{
  "num_hidden_layers": 9,
  "hidden_size": 640,
  "num_attention_heads": 5,
  "num_key_value_heads": 5,
  "head_dim": 128,
  "intermediate_size": 2560,
  "vocab_size": 32053,
  "hidden_act": "relu",
  "norm": "layernorm",
  "norm_place": "pre",
  "norm_eps": 1e-06,
  "positions": "learned",
  "qk_norm": false,
  "attn_scale": 0.0884,
  "bias": "all",
  "tie_word_embeddings": true,
  "parallel_block": true,
  "init": "normal",
  "init_std_qkv": 0.0176,
  "init_std_o": 0.00414,
  "init_std_up": 0.0176,
  "init_std_down": 0.00414,
  "optimizer": "soap_variant",
  "learning_rate": 0.00227,
  "lr_mult_o": 0.625,
  "beta1": 0.95,
  "beta2": 0.95,
  "lr_head": 0.00708,
  "max_grad_norm": 1.0,
  "warmup_steps": 200,
  "schedule": "wsd",
  "decay_fraction": 0.344,
  "decay_shape": "linear",
  "final_lr_fraction": 0.0,
  "batch_tokens": 131072,
  "max_seq_len": 512,
  "doc_mask": false,
  "train_tokens": 649100000,
  "max_steps": 4953,
  "dataset": "wikipedia_en"
}
Each number is 500 + 40 x the weight over its row's rms, rounded and kept within 0 to 999. Layers, rows and columns count from 0. Numbers have three digits each. The size before them is the row's rms in percent of the matrix's.

# layer 2 MLP up, 2560x640, rms 0.103, rows 831-917, columns 80-159
103:528461523523495516472558477487527506500432528453571522554529461490441492519553614546580522598501487559485492545520443480522455533467486516530546503533485519540506485511497504500481487504456479450493472506477426463521479612542544496500506486
114:558567502578562506468416549552510468497470532584497431549440510503527482431527490536541512548445532430482455495476558513510500468522531530462503487429532560518491475479481511566493502478590504503516471447494478534532502423532412540443521489
113:507512466487479513441435439497411449452474487502562492485525536528556498427490519501492516485543527522469497496524503478522506492510463515480592543410528474454528479469515516531541510490475464505509571452516465575532469471513508396456480510
027:506516515486505533483510394489498534484525468480557495503442519496524497539498525472540490445487524484470525495530550533521472512512479532534485518547542470451397534463478479489550419454462416478509523459492594450457474491496506592484497457
019:501530393526512495503545501501509510484462538641470474516484470478484484559480476503580548501512476442537540481543454522437491508479580530505425460520450559504353531579480506477467504516497483501479449509465456502479486482502464536497459487
096:486468501499460510563527505452564452491468564588522491486486551457502506438548541520524512464438520495449585521514516489499456485508553510517546497493496469452454432445500472521496481488444546438466556504487458480519497539514515452439513532
113:514469473516507496513487494483494543506511614537400466450522462472534514469523509579479540479544558561553472444483495516443489538497474534493461441525446490467472487553531526480521487470521565485527551482443545515489574509559539581464615503
082:497477467452513527451516584463546518560546472504469474509530505486496482502480507504525531469507538496526539534472503580509481457483451490494492507551475499564499446521515454485482485423581573458469492485451490455508551441547506527502511485
091:537443483516569540512495499502523482581605505604585573515545493463406402477522461476492498471566546452529498465468564484510473530462452565454543485474538475528489437508472398546532506483548559575479501492476496532478482554471465552565540551
084:453446454526474524489515463516530498550505496480468491520464500527523457513489450535556437475525510517472526510483474460563514499523481449502551507478476581563539512521519513526464662498532451529475533520468443494554404540494497551441477462
094:475533559481522466513527456554552504407445519574482530450489497465455519528456462589522481519480487470490568530524479466472523468489439428412505553391522489472474463500499433460488555508512488507516547503571499465513506465509442524500440501
105:488522464491522513505516442520446490520499573506463459472502550570513486508503523504547573530506499420451531500552456463510496474541561477473535517461516471502524520528480502474441516489498495506518517562451511440478542514572496524482539485
113:433544479494546515469585517511540427506485505437526538417567522522545410511512526539518551504568478430461523524532470432506468527549491500482503490485519541465558453563474475515493490509544488491482523465444472495528568453463489511451504454
090:455489465512564559500552556495462441591529521540526499468474463480494486481547495478494484495441518509497509524560536531549489506459489407478448509484499499484539529455506604452461543514474518515547499492476436447571412471636449473463454449
100:496389522551472563467498495418581450487478522486463552541503527494473503529517556482473513489435512512477519520527494561541453483522554495480476476539472447431491505537628527511519540556504539422570464510464437540475495495489563470521528433
105:550442506472465477533463506510478528571443468482501574568477542545577461487500509473520417535487541436540508479521449539501537490489505486519486548484522503477505463494449506528529446503490491532522549402552532506538518473490443488492524519
101:486537517522483522510562521474455522567485474454425458519484475408527515522467514448610553597447526526534553404478440469576557436468551490507536449424458535513500558506559551588515543508566537497524546444544556575459532461500473432523475608
114:499542566484503466556528515529442440485529535546488549542564533492438460530544533475551515494505584428476513580465523482540416527440457541558503491549534440531456502534515517505568496495485531585464520476420551457442439510440483505477519494
101:494502428521547491511474496482538465532504523441524558558486450479517467471524466538532511459534547564465498498559553504551472428548512487453567496562500489441506461487507532521541530554527430515465484487525518510495421481530505546553456500
114:541458499580519489474537503481493560483481517566473463567504488504470405567478489469532535465481458470458513527537534555461502470561485496495517408462529482516446486460530535465470548431494517467522487483505521459486579542536464484466370496
020:527498478482479506496496456512527502479494507507457489493472457517493481583507574483528574515511565493478506456440421466346469533488501487484497486482490518527509490475511440520446513464469492463533513508443518453470470486464492500488528484
099:509513494530400483433459493592485505459477496473476556445493564565529492453484537527585458464497495552502482470453451522479491522532528555498497442503552464460489564487463483474492475569531453491558533516534454627481448471540397508483494513
032:498489503491468472478481469514504431498540488516521537398470560503449517486508529501496537574511453529474508479477438487541476471490513485444545498462599494508510554488502493493519518525503528426517452489513497497444487471460527464571452575
111:502507502502500464484435449517547495529503573530512523515563528521508550493547521504595573460548457558477444500467514526501531499456525496481479457461537487557495548586498517444537512511526482534487516456596542485540481496534478483536562535
111:440457526556466414498510537483524499519545460521490550587472472456529586572572512539480536429507546487552516490526486461526400504495539547507554433469532432444526564468551522504483562531504548508494459513491556437458492565547508517525544448
117:533514550479502438446535490487501525513470582576453561503430525474465508442442456519520422508480455518484497461479551516513538533465579490445427499523543494522501496543483554529452576508455504507561463489495499479499553498527442507521491519
093:458471518473548495499558482537435563487501432494489502497481457458489447566530498516493510547512462529521553479462464524448495470579430538519589498484466514445505530474480510530455515453505503565494493456518522405509502508513459519435426524
104:469476453479539470521556480553426454540430503529478511470436483506507486524532498529534462498480551533510505453472504448518528490545531503441539497517542496522594478446397481518554428516558549539480517556503474530506501552571485501488490526
104:546505459501490467572544501516527583483467482536566579461450526541531514473504470499521563470563453480564440468460515491506487460557529508482532499494488491548462484529411522427497507558504490549521494532543495396487524552556459536529444534
110:508402465594477527485488528458543532540557454527609539523487525566502389455530505523408514566453547514468521522450498444472413494547508461555519439506449491507514457457481530505527509474506527530502482503503440441542475513493494424582524401
115:543503585556492432495535469571465529490426525483508514489534586518462536546539548521523430551518588561460506547450505411432534493526540556502536521486503522421485474562542494512540510489477410394553544558492484503447472533494489483499541461
108:433436496501444469494503511484430420542478488623546463487540577457469494494513537583425473452480487541454518516435501505511476516489510525471479475457467479478476523505538554481553515496499479546461450531529543541486435497516553559490493487
105:524534491531517464542474540534489532544503493517497553533518508494563586475578514453481577491471521471400549527496532465554488463525512575480504552557505554470496392567577531499494492503545429468525441447519550457472526508505520445423485551
033:464572485492519523500492530463511500468554487561503484501538513453463455493473502510499557483516432462552483510521468442509427449461515525543422543553550505412465498522611545567554481395499525505565466547457471490470496486484533460499574533
113:553524490487482452558515472540456464528445488459499451507548460532415480492459561535486471502490490512482552447516521489511512487476517548547433564477462542399460533555464565409452461526493509470554467501490588535449454443498535455448514487
105:599481512556469593509527527459465488470535544467551612527495499445488504535563474446533601535496493474551528539466545479517487544511457601570465435469465513478496512519482482455525502573422535471513458483532534492484543492469522509507487446
115:504463463592482492493468522493554490498485462507499499462553540488463530465463556511487611477533528536521540473442493410501506492500469485502591438539455508452410561494565498558522474437488420509487450505489476532479535483466416517562534544
115:550515524492471478538491421445509452505526480561495492478578471538487464501457471484470537517430471503507504529562494516517478501426477513474514468477423575586502446442496430468527503484437494450548557516501493532560500455485493547461513525
020:497521536505509473404518549427419469486542546462480485506534529485549493536479526440491517547516601485510470497559452510511522562483514583508511463499447517544452562406461499480512477527570419526407487417500460538511480503484456555450533507
100:524487449507487438504522539500494578478534539513534530484480585506484503537482567512469454431440519525570566558548512521513518447510447496538453485474516483521508452495410435567461492510486554528451557462467538502482530504443535623496571497
097:448382517487523452532492519503511471518557468540506496527506406478487463471426520481560538504531483552549513420459423488577572526521466562507518448518438467501488456537472511505476473475481546482531469578472528510483417437512528505443461462
111:506545532581460495539458533518493508570522578593505555451396489548489507497514575570516538484622488509490427430486486503466487463512486573508489531410516488494394487532433608503474582553509474504497554519522525529537512541469510574518501543
100:501502508530500571477517509500489540489489533481491486506490506476487518522498562466526518475464503531464508457427529498540445493440544522585508456463506526470510467523517541531506527546455493435509563519472495510500461561477471502552502467
111:496486524545487525529486486518471578575457481498487529501514441546529413580480520488492486454562529485545492542502490569535479476562557549479427540501391433428477528562511496542558526489536463478564492556530461489492454465486506543561500385
097:517527508503505494531541450537565431469450508529459465494573505493520470456492472506489541534522484535504490451430491516581496540514443502446501447595562560523486489500463465497470475502510495515522484508449504502468573426528443530505518461
098:477466460514474517526460537491466498446527455490366552426529488453483511480511484530426528496443534517546608542504460551509410559471479471507436505471505485477537444432541539536516545483513455497490450488457478475436474470466586482486554570
109:488525499650529495569449537518566493537442499520491489495481514469521516462547597527494522559489541565462561451458454507527494503483477533483504548511485455473556497495492487459528531526512525482507472514477534514470516506514496546544523527
109:507513475490499456473486496485546470521536534429445538513533509496468517470568554508467514564500613514522569500455525424490534527430489493524465408461456508497496463496524464517493434464515487518447450503493530476430472441516537493487560473
041:449485498452442527464461498492450477530484588518485462476435471482475475545445513553493465429420487457504482508568484558492509513546524505541487483487528466509461474513517537455505556493487501507538456546482532594509513449485469499455501545
097:516452480459503568501507525472447422502520541516527547476478484364514554488514563455464452537552493538479511504419444465507461501493470509519525502521447471424490392434492479557448512499481534496500511486519429516468505458528554567457514471
097:521497514553479490533532467446562598476571518572457519485522514518556511446518569490488619507464526529538437512475491517546478599485527472523459422496481559567496517530548501530543426485512436516584509456498500524534514520565540570490526552
115:554477464462484459482412486585459551485561509548475508516505516412592446516492427511542425452412550472527509535476517433519427545419495457434485508437507521513493492477510528553525473517466532495472463471507534527447514559550498499474501538
101:505602498484450463533489499510507502411396487490480542477493487549507503543521591522489495510450496441456533527473538490543493488531462392499518504454479444504528459553499477481524584481534449495446555456411439500482495511429475483483457482
045:550511515489462503450553509468506496505469515547529508459459533469402519587528505522489530538517506514462486513472538513526467493493501462551553490501507529529502517513469510565448470527487503488616524525502474467464491571535513533429500539
099:478540532507486443502445506500457538478472492555489536509519479479481543466464467506474503423443514490480485524503537435512495450461497493518442484508514476511549417491550539457485518443507464528507496543488509473522472567489494509534499570
117:491505506513497503470508468463423426522547546531486471522508563558524490498543540539462533458553454519495514465494497482490433437476422430524462458592441466520459470470515469419467477513526519513516524407528594507479419463503543446433423534
098:481462477430537497533421479478441478500441457444524516535525536546505561492568425491406508507501465522445505508538565443492527532536560484481539513436487509482525515457498589503465514441450457461477531505507488473547537586447490514512518499
095:541504458516541504441483504514501512404468473514581465430501549530478457515539509576478447496451497468561542495469462531475547538515458502511567479469495516497541496501534505520441492434572507526496501556437528545511545467527447540494475539
124:563496434494501489503567526430454457524604530514551485429572518546431466499514542466509480445548543474464510478407516489466525540504497478563496448449509445574535505514441546504585491457475527439459455504556503550534502492410533421495507432
084:441558520506508505524493512516465541456504435522546470485369473485473482485425512461548510548473497540473567491463568482489485516481515503589464496521533568486558492553418497553554542515513531551497517449553488478535496488510525542498539509
101:520575511526569488533475450505509544518418515447534487506515456505512464416520493537524488438516477474509503550503461444514537450537557411529484494495512483497475504490416486486462524568509548509490442589433441471486495567558461494505492429
098:526464488550508498486470513510503481541551494491509471536502508485505472512506512469514515461505488546476491525505464507545529507546484551566511504434534427465400497503423487477560515573486590514498523490546521520456506470509483503459528538
101:529424463521495551448512498589504433474514453494506544550515453519502521518541580502428593550401492558492549430512483499611465547547519526460489476411444495491496447507468454580467513509452459493519470509511468491539570501534514465571528456
112:516470494572474401531463471450511503485542481520407471537553480462422536404534495576478498544535454438489448426512502460474546499508498455473508447479446497498473523481470541475496550574564523454547564534514517491553452442525430529539468480
108:439515447575473514545511442496496468495513507480448507528479476522510512458575513528490528552498490489493491495515520518486537506508504469519497481452533478492431474547466475499446580518528515535591499455578502516471546510490507512510468511
104:518488535421516459508461527488536463417551499558513534494485523504521438481513455555572442514491545513533544477504467446497533488428504531530528439534479560502455458507473415482547462534491522417538525526483498491496523557501488458433495529
103:572495471461484419500524477485533437503613538504513516524510498450542480486496595481465512566468431486444442471511527477495492545494490498463520541434516476489473434472500496529575516586611570515508542497515450489531540477482525528490591503
106:475509509532555475526423479538535503462513455517487518499528492496511440474517554562532540495490590531471510536499448509528525542448496479539516429488414527485531477536475521529513471480503524501535548503544445480509474480482491506518491594
078:453496441466463519539488510431507584433531517506494521463547442522515541471452507525490534470532472541452502533473486436465543464577561550482478554485463479503479488545527569544504507534385453557516515448462495411495515553527475530504532530
098:529456517559487546548485488397499465494555457548540519536506535503499514484520552429524513497497497536504542524528479420498470540494482497546438466493469497442423469439516461513531564561544574495482527442504501472473523479499523473537471472
101:515492429477461505490524409529528500453475495509525499507479452491504526533448458517549412442426558566462495527481530510503571441558539516501458499444538521434570484516509513499571545507488512507534438538501454515472511525549492491504501551
107:513518465479568516438541514554569527516456507452470559490528521488530552482523440501506468421517529550442447501525481559441562495508514503531495517415474481514458461572415484510498533494490453491520481502513493523509551426461436512529546516
111:504477555534540445477532508519498524525501521531482533499521477478555468485579506520455460533494438522496561437440462495493544533511484479455477489433444546493571466484445532557468435511422472494477542498431515488552537502520549497535498502
108:544458502504546559432553563551565489438486474530499501489426500502419445543487458581483554555492516472497481432494497476507521432465538526520538499542432519519488512402533534526451508523415459488463544411422545527516529486435565506541447478
103:490537418527602493492510535471459425588495469488475508475508483501513504407558486533574601485574546513509533464495469579590533475495538511484474477500480480470429511549460491494467507435528464553497486541486495541466523534530519477508510469
105:468427496489491496513553571516457521471474525431487500487469458461463459472509469409554510489421482492472496420480508497521540541542461506430543409485535531413498467535541432500437567525548532445521431611465528490548499536464518482470445526
109:461499510623426509550559475488546524502494496425516488533501564533522512450510486505481437503432581423501484507546507427439455458501548533522537492439528398463473562483471508531549531482523509532490551490545517416499541544515517539415528500
103:511540486586474518530552532517452538529407503469535465528504490458444552432592515476486509567501463522567532476465470486491496513489546446500432527525462527481534453522429494503498515409503521487477492474463488472535470510502513547506466419
081:487523507478496520476513520501551488519528504395477489656496495528490484564543511481468457489434574451520481478572481564500484454474408494477485491463476425591528508431472453513523547428524576480479494514436528516538501514514509571567490512
114:544457489440547462480499530470454575453503495469518532513532527527481452490549506508499498538510472543476523500455518492449464497454477493453564507519515420477543569445509521451508464531535462433516446433528512518499482515517540446529477469
107:502449458510514522434508490536541570502495429442537504495484503503524503444515507503485536526525534447476585474472563464507521480459456524480453467442474566472515540534575502462483494514470496438541483464455548532567509469498501468481470447
027:594498519503513495559479462545490521463532478497451486538478488368531493476505595429448512550471471630521540403455490460463371519525488517508546464510489503522493427502485524501490520449525491469469550515498491506506492472510441506471506555
110:570475493511484479497463542551487609504559487489544553546476531481487416497496562488508524534461531554418487554484446493512499417491580550477430466446487490553459564508533503513573507528529549521522465553511478473511486509516559483563514520
104:496447533493500521460546497557475464519534487543512508432505513436516546468458560570499499504506403513429517501556557520472526506519534382519508523446540499587426523559455495521482572524525533581442529511514488489553520575470485517504467546
111:512461487520445535509528514437464471493599485479492473517404485487403497584469555463534428517451529606503451440436524515588484529527502490492563460540544506480486446499546513472499507511466429473530464484456542442568533479509492496478465462
022:506516445451466530464559504405458501479501487562477489527517428499438485480493497476514497514517491521472456516559550508502506539558436440442448494528576497504456488465540566467489525503511507465541482475493480510542488507430505525555480509
108:488514534543522538471469527597520545571405572547559518431498480494482489405444518506530566545484476495521479541488514444464455471513441510517545446517493467516513495487498518516521557450475508493566516532468502435551507485484532621440485528
# layer 2 MLP down (transposed), 2560x640, rms 0.0951, rows 831-916, columns 80-159
104:499505505485474468454475608545481508444469471471431465481604436486515521539452491489544590544441505468521513477509565458546493536420541501508541556498558522497471538499496504623510458493531432467514486491503436484468502514491537405458452492
115:531527472532459575481485572541498560479518596560521467530456476493534494531507552523461556468498492542502437506464535502514500452435539455442429493474517491532475519505479519448474501487593478489518513509504460524497515498608416486480497548
109:498526500507504521468555505481518460457463491473565506466498507467502526497520496520540526477522525475558523474450482531487438508438449509469490477467480483553489481552554504457541495551519472492437472419451408547541475369470518483309436498
034:480479504488462491508467470446551523472429544543563500514526498473571489500516453478502470497424469485551452459474509483476552529619531469421489516610461471509510500564472561450517505500511506455492436486520505494581485531490516470502511512
023:495486503448578456484566508573496489518527499497551604509493477500472535482498516605542446503477450477562490479499448512452523601424514489520566489557535491514503533437595485537493408520526507511544495468475497571487516504582495579514525452
100:482566487567516464526463474480502494468472523453502466522554494513464553489538565571459535469523521507540457457488455494484496542529532458548512541426434524537511489469513498482532591520486416496452474492523507527476487554397487530485517503
120:461493482440537535504485536530484535568511522525471473572527488565506466428493486569470499461503431462477589486464521488502463534533408504471466539531504466592555543488500488565507531565532494495516537455523425493494493548515507488471470499
076:474428531458563489404496443593483422497454508470476491481496620495452509418592547500497539507513501562527491541540516396428524468463434572518508521506515492540510533500498485524496469534517480559507568448503554534510405512524488559537504534
084:544496498495477539484523534460471490526464483505490493516533449576551498507431486465532541541489447504448465518473496557511490473475491461454551507529564522448541501419472534479540523503502563523537477500572484556487442487512556417524501586
094:480563509493530528555433514509480530473463534538518486478541530525509561531488469508476589460510461582494493498541397449467450522560472482482538479505489524552505531479475509479464540492510550553519536447558487537470514492463483540502499437
091:575531512573471477452526493514452518499491502484448487488477529537472471466450598468546475481472589467517522496459531515510549520486494489531520475499543496466516505445443524464572496501533505514399503580475566533503575501512496542544450575
103:525467483479570557496530537476453517523474561535528513482558502575452466606487498550521478464460590480532507485470449537564534468577503506525472522521506524563540526539417483397568456443461566426506556490511399495470479570435549577471534497
097:524541518535597550480471447462492440541480511461461475505539522444523494477404547496534548459539475486450517483483502476483488547530454495463472552418578568475564515514505504555468471495491480514541494515429474443512469463493450505491478465
092:481465479531525524464537517478498504491539486476470525517486476475485611509515490485467454500423524536470593502537454506441495539578548449465497487493472417498500443486439449553532425496500548448468492557494519487517428500494521541483478460
099:549523485409510536511448476499567482518531568487488478442447496411510477565537552436494506418492525468573481567482461501464509541506532442549515568511539517503513503485440444463422539516521390523517566470517543579523489538512537573527455503
111:526541517534528433610472530553466528484526502418489476505456568475533528456512492466528382428499510457526547542513469479412453518456462461513517546504519511471535556469521449528535508489501452505555508450518491598475502569470526556447493487
096:526530515504497534512522522488530499522512482560560425499548540486449512524533504447445535479509456496397460595527504584479540483448457462430503533504532459480532483513391475430525434503507502538463545491562483518444469533472490490511533461
105:491536592442417504602481469529462507512545493555482453509478562506512492510549479488544505504535421539547504464550501477516503547515491474566444523469499462421480457519445503562540504466527445529431554521485477456590525507528530508431538510
097:462496479505445460450566552459491500476472563558538566413518548501529489537530533511501454440460537488553554546492493441426530562488473508460519548490557500504521535500425482519394484498539477475440464480449447418487544536484532450528493389
108:507513510479524464486523443452481524530430461489507495456562425528462464541488514444634499541519463519483524489518522548409492582534538483460535460453563526489534491491416497476565533451509502520524473548515485479476452501447497524507492520
022:503509495590502613514476525543471489529479512564481527454578510505509541470503504440473456560535483479544467493507490497493508519495489514585454564478550492504559500536488498573539511515430565510573511486492539555534440519519470459487491473
098:560512562500469548522472508522453546468474449530442495517474463450489568412474495449427516528514542515513456569520502521549474381490519462505480489436549480456538561412501472530522453529510501580477422501445534577488457512426510532508504483
041:464553499513513526466475546527521486472556539471618485447458496392442512533529519497461527478496511534526485512524497533438498533488473469504534517535509470512501596517566524441457513527479507544514500548518499506517539523487543498475557490
112:500492484481543520472399519510432498544515522503522515524560489519479613490539513509539529504479436519490498481472493497544532465524499457627453471450529550489555498517475518480477522553515464483495458437546500524550461535435470509518505494
104:478444556519505530515480510468512501539493562462502581554497505505476488550511443511489436456429555492586481488487516522473463546521494473488546524495450464516536478484459495536513501534475505521519501439512485479553477486517458542513451574
150:480464491519529461493551526445487473570491555555498557499495426476431489446472552479511438502476426481489476497529579480533569547429497433493380579431489559513542464463566520586487362561531376514523539504590533472476524441506458458423482530
095:543520458510372506425445494469461413446485566473472459506547467588591536550468497574539496518519541480537458476407519530482499444551419455464543463538524553483521497575503535528589499492523558523495558462476503445512518512455523527521561551
110:553475493532461470557521557515461587586441464499485535472496542501549493487519477510435491544496521497493487569499471551477465547499507431481514606470509440472525523471463520533512530564502531513484472489523498456502488502574558537520541431
100:517465472534570459528491474527490489526534453508558533421447567495492436398508513529493512519458495485479469509454533451473546467515427475598539518533500481567610394533493523506508493488512490566504459491490494539466522623484456480492424491
111:479520449496520433520498500461543557502494527510453567549431450562451456494527509491490571510529545480504533461500526529444512455479513554520579480397512428485562486468449484485532388604564527610520455496421451472464524507496539560475505539
121:476580571511480525482525488526488442531494442460563484505446448492559469510525513440429501541453518521431469466529569562455497518468479506442443615476490547544508487421494503458434524453544483483533561505482494412462536515484450571493438498
107:443488527522373512459479546486499454522458471524525536541496518508471548527560488482538451471465487460512465476437479527488546541484522486483501470497485493516457576463538512492557533510462534499432485500453550547534513498544488449499431478
098:435518478513500478475447478528387498561489513508487447502405540410461542476466503475452465533451488486537519509576551469497476473491476485464486548527477543490501501508523556524481484495575501531571462585499512497508511506427535550475523528
042:482553545483518580532429490453491603488502498463540482529496448610548534489514497491497533554536504520501513481525483512536550540446580515524536498561493414520502507531400462513536512525482536498426473508482490522457441510536507564599511476
104:482544487442479504485484454497444470516533400528516480506557510474403494477476571391492474442366430463525563477527540516467510467429526459500506455538554467467474523600480566566481506513524540515515512558528538483445426497437487525572505495
093:544497505522535489459531512493505577503467493537525528497536418515494538561472439431546532506466426528492478524459516517538582564505491490426549512525593554562523461511449457507554494576472490488595486483535517563552520505479482499515476532
110:508461581492507549474501509516526486538516500517537421527474475540400585556490461562539515492452424524512568530537447516459459549445442415516554551527510521496498595494575504478471463446572469507437482523523499460509474551490501492486540445
122:484417517535580485524551509479503589489544515528439484525479560444514580489538548463532468486468521500553517450499553504517575442531464560542509526491528487370555448520553523526524407444495474545477486473497549573476551541574524494526536531
023:575562506465488517629469486508492501472419478527577494475508497509498558493550483561448488541482446518521501547532492489476551504549482434498504505510504526463519566460488529480524469476549523548503564478508482470516462460510501552501587503
103:546556544513498489515526524538532525479533529474524471590482503475411600487456490490495490467469469470541470492520472540434551386479454485532471501507481461436570504477497491506519500552436425519514501505579527487464461420473500524477514551
106:499494465441522407524457499481541549553478517581475545524478473467538441460471568521508516518511459456559513512474560566503603439459488467457469519528489533576452470525481487458471431441443480475496479470491495526488478441490472477494479523
112:376436523455467485459469515539516527550496518508523483535497554435472509485521539556493527539507472527411559486512486481502516543518458552474542438504495514447406414602499506579497448401561489436489483432467427577488526521568561437472530450
106:514425502491506531522425416529508480498561510498484468494488528522505527389504471498453437536485480444531497553469570509474473466486415524524488491526471538416509528549496443493454526515390419424473425448531560492509451442470487495531535560
110:506507571540497546513451547489505433518479471496499463414501531475492481527485482498472548483583563506543532474518508520484479510513495457517577510538524533474449412444487570484500431451480522544432527547454466508516530481497538562529519459
097:486524525531513548507465509519489435538439453528494451493513494561526508543475500534454430554517570418539491517461545556554554519464502508486494536550473511544550524524539463528395496487534537476530463512519554556474528509560498422521498493
091:530536460498466570487490481494517484509484517514527472546452461479545546480467546433504446549433474485543522506560513477509507507567492477588507528485494543496521477520497452562487450489495500499399501545485466520489471534508540533545540526
109:510478529475585509445452452563498544565454534529529554551542509525586529515518472563536484539466477505492561517511458442480563568562478468464451445487495482453478504536486524471434457436515508492554405484442503463474535460556531434555489451
116:538505478531539553521500503442505466523456489477532383518463460484481505527463507510524508498496550500363526546519460490433509533502512452540472450451532473561505571529485469553490487453437573461472475508505489473418477450411495527599486472
039:534507483493514511489484509484551568486485529526473447495543493520568515514483472493476478565547512448526438493566494459508526492526477463488502495598603566629482487491483480520515524445476511506417478557446534531506511528548463508544529435
101:505506511460410513475478459526445529475457501525493465532512528533566397492520534496576550514512534442563515539551508551517522485454639430485561487557509536502486522523435495510510518508565504529519534503528506490523508549464520523528453461
104:559461533518544476513487431504536491504514529507471518509464502558465539436499500552545485472458501515450526491563524504565502562536505509529471472462485547412471511535526479639500398504472455456521534517523505494476465450534446555501475532
114:479502518561493479531509560488536427534480508519458507458556492542572503448503497496520468542473468471510496529443535453593452433457481489517505452527501505576452523457495538609494470463550528505488549483557556546455460515498495560493531587
098:507574524537482480586523509451446422547502548485562461567487553501376460421469502448493440501448475535562518454501504501453528473502478513477541552517487419539498509455486455527466485480471495527468489534515519622486490501496465503535471497
061:555501546492543505472506531459573473480480437493495626478503509455507490504462551508512480462517488551523476462509476489482474514550401501521593447511636517473460541459569474523462498493552513547517438525552468454509482506513512521527384479
098:561469568507481449471460472517498514430535454495512477518535531527493492472520512487491452488478463524504528538524526471505473443487531452430475490482491485485497522568524460523510449523517458377530487495484528518500441483490566477572475469
112:504403473528510480483471470501451412575552460561459519486490496564461477512578508495534490443608555511515520488542496504525459508515532435540483472552502498543496567542479512488524432461500451492465498484508482476518463457484492465415522505
104:495482573483485518531543438464431509490447542507519496566485494540486560492495471533472504489576478439482528520455542509498491457514519499478474541526543507528489464543433462468539448543532499508445508536465572565472538579518571509497506426
101:508499481469530482463493522481409458536438572477597485441493515606523514495506484518599574501454512488531599546531505469522527497536482446520488515527433534489570541534513533492516508499503460499514478504534502501508483514578404516503509585
116:531501481546490562454551536484484502514475502484498488404494498556459482516513473494578476465550487456471509496553503465423583510476494488568546522520552535517507540523444479563556483452551484584478456464538512504537457545504486463489504501
093:540516479517470493408491441539518564478511539514525508562443521514494531449472531506516485435519462492538475508500503568434457485500470460398450475517468492541434463475389448557534472535488526509477520496495566510525443569522429489503567487
096:543500473535557534461454467540455509495543429433556499526496581553539527531441562491494438508468540464543537561469524492458511501443526453469503507484412512508599519415494477528506542465467525522489444552560465504580515423530423487515448463
098:462500497491529566441537462507482521526576465540484526495490517527525485535404483502466515536473498494365561491457487524473573497455517544481524592506541493475546484497398519531558469443572516526492421522434463475495571483497524515456487497
101:543486511474546498474470504469507468501505532477469486480561473508472483571499501461507476487502580408459444500420532576529562509578493465539483506480519533457514573562573509555476457490513542503501480495458523467527456536520468480464514519
100:407426446468463481438507468513484533524500571464510490545528545451394446509518527545509546470463451385492542438509556419490485477492567501494547532499545524522465510504441524499433447518510523582431481488503475497518481543533524517503462496
105:477465544496541512519463477498537553462468535612466531450483438529495520526459555494459504422511479532481543578436536486506493551516434477551541496443560517515496511531436467567488504522527486473511487538481513484527462459408518385482519442
106:518519554486507528435500517524562508483484519468581532526502527542478466505522493471582465529447554545563435541562509450474501475522434474539495420527497540495525559524476506502561503484468497406483539428519469496492556500448489478485560556
104:478506469459482519471490429436503535485580528516476440513516482407495475458491530442550474453509524472475401533481501496429468495494486467551505464545476411481404500427404515463429420502525475484471491474459519536492487498464569424474430499
101:473523516485537511521474531540520518485476452536469494506540512434444453488498466520433510542510498545511529457521463561564539467503513476419544497472449506494488490470495476500538493487537542490488496499455541507539568521531470428453479565
077:495531437500581509494528500490465502477488481535479534451385410509431481480477467467425531490492568483507543527525516551530496531566616455492491530451516522499556466439477516520490451538541544571535446414552541594476486439500454575494470483
093:527457490492513471498479549516490452529455506459430502465519512502429402546507538487410464591487532487545529399500499406412494538459509497527508497464588580529561535473541477512557518514447550545520487492459528494576480541495521472475507474
104:444518517551410451459520482468502425497452556538478425525445494545564501534454456482519442471502473603460541517507480508568462478472477487496526503495623504487570465472498554522483475485497494554522448500495454512454478441495503515431489523
106:514482465489526472493474497456529491443497593508527460547452464494551453439490552450483564503549519513471442590475523485523494474535509501441464554470435511549521470549545555517545537493487476563513514491481477561507509528483513568530486479
113:486456527571523578572499462485554479525567492580514517475423547431533477495502473553437524482511449490472500433536469534472451463524496568477499495565530522514534525484474512413508494530457472570385457475557539496571573474485491531477458407
098:552531437580565466480538610509454567564457500509570416506548506489493432494472466501433488511464566531511500459390493510484428449517473501493447524478486543493532431456383492508507507527538535444466569486602499542540406512482469452514464522
097:551495472519532572517508535536536542579405446438504510462542483527422552472445582450493511488443437511478580505533574562557535472435492458500483531519449523528593458485511517602515496502515502502491484452505512562480478465537515457451499528
103:522512480533494518452519509488497489449495477526498518444540383459525520419475437457436509497432525492494542520509500525465495535481453558440551514514584457533481460511561566502495474530513438495489536478446495519492514429476554538544552456
117:547565483495553459510436432490588604512469493486510460539528530507494474378502484482570531498490511515485454512532465458415526529446522483453538539482582461410484528486504466429512522500463470508524547499480494514532494504539530565477513517
105:459561504496443552479532558525492493464521507502501455523435428566479581448466495521481502460488483458456497479499524462450509539490545482447469443471470565466493480579535511520484498433567565534518421520449476458476478487504465541464457432
085:478490492434559484475531506505466445484479494527508491532549512489518496481511501541566474551611561521534579553463552480463496528513534509498478511521485502540456453480497491605458416444496461495498549450487578477509426450477424485494479492
117:513528524549570426544486505531517537519455443547433535480534490533554514503543447450442504549493494488500482562463527446534567502488564600452573524475446485464526489532532427507556404509538453474555569531563483443523546520537482539518530506
107:506468512498521482530460488446527524456484471475439451522416501461531442494556500451554507492448548484524540523506501457490504460500541499478578560473538442539513433523565469483512523454496476526530399499476521534477475508496433489490538508
032:470495470458577493536490540415532505505506460553485457510410487579536552459476447446481522514476487479588463465427428492503489494487527485499514475518579501494506478470436480509511545528512471537489485408511538533472527568509477533517461582
110:545507514481513557505493513466558521469558559448579482428465498507482481452498522462441425514485561531502438492509470577497561477486607486517462496518539563461506428508545529544462460495557516538499404468456505485528521485487500484505541595
101:561536537494566523510529462505506573605492474551473456581469449531430505475529496512502495477556501499486503509447496542511555495457514453511474478474555565542500486506491493527536431518508479464541513516494506498456410475515445465565546603
110:483466502457520513539532494411492479497532594522478495522468500470452494498483594508496468491443567526499421490474542489453547524529578517479462481535572528413507514523539530488522525626479408523452439499460509505513519513497438562504523442
026:505481591534535548474614457503506545515520470530502478491515519530501506473503486521516470480473503484494493423548534432528550552447622506538473553561531522545445459622427506523512521489541470490429523474488571534500347583581551519546513493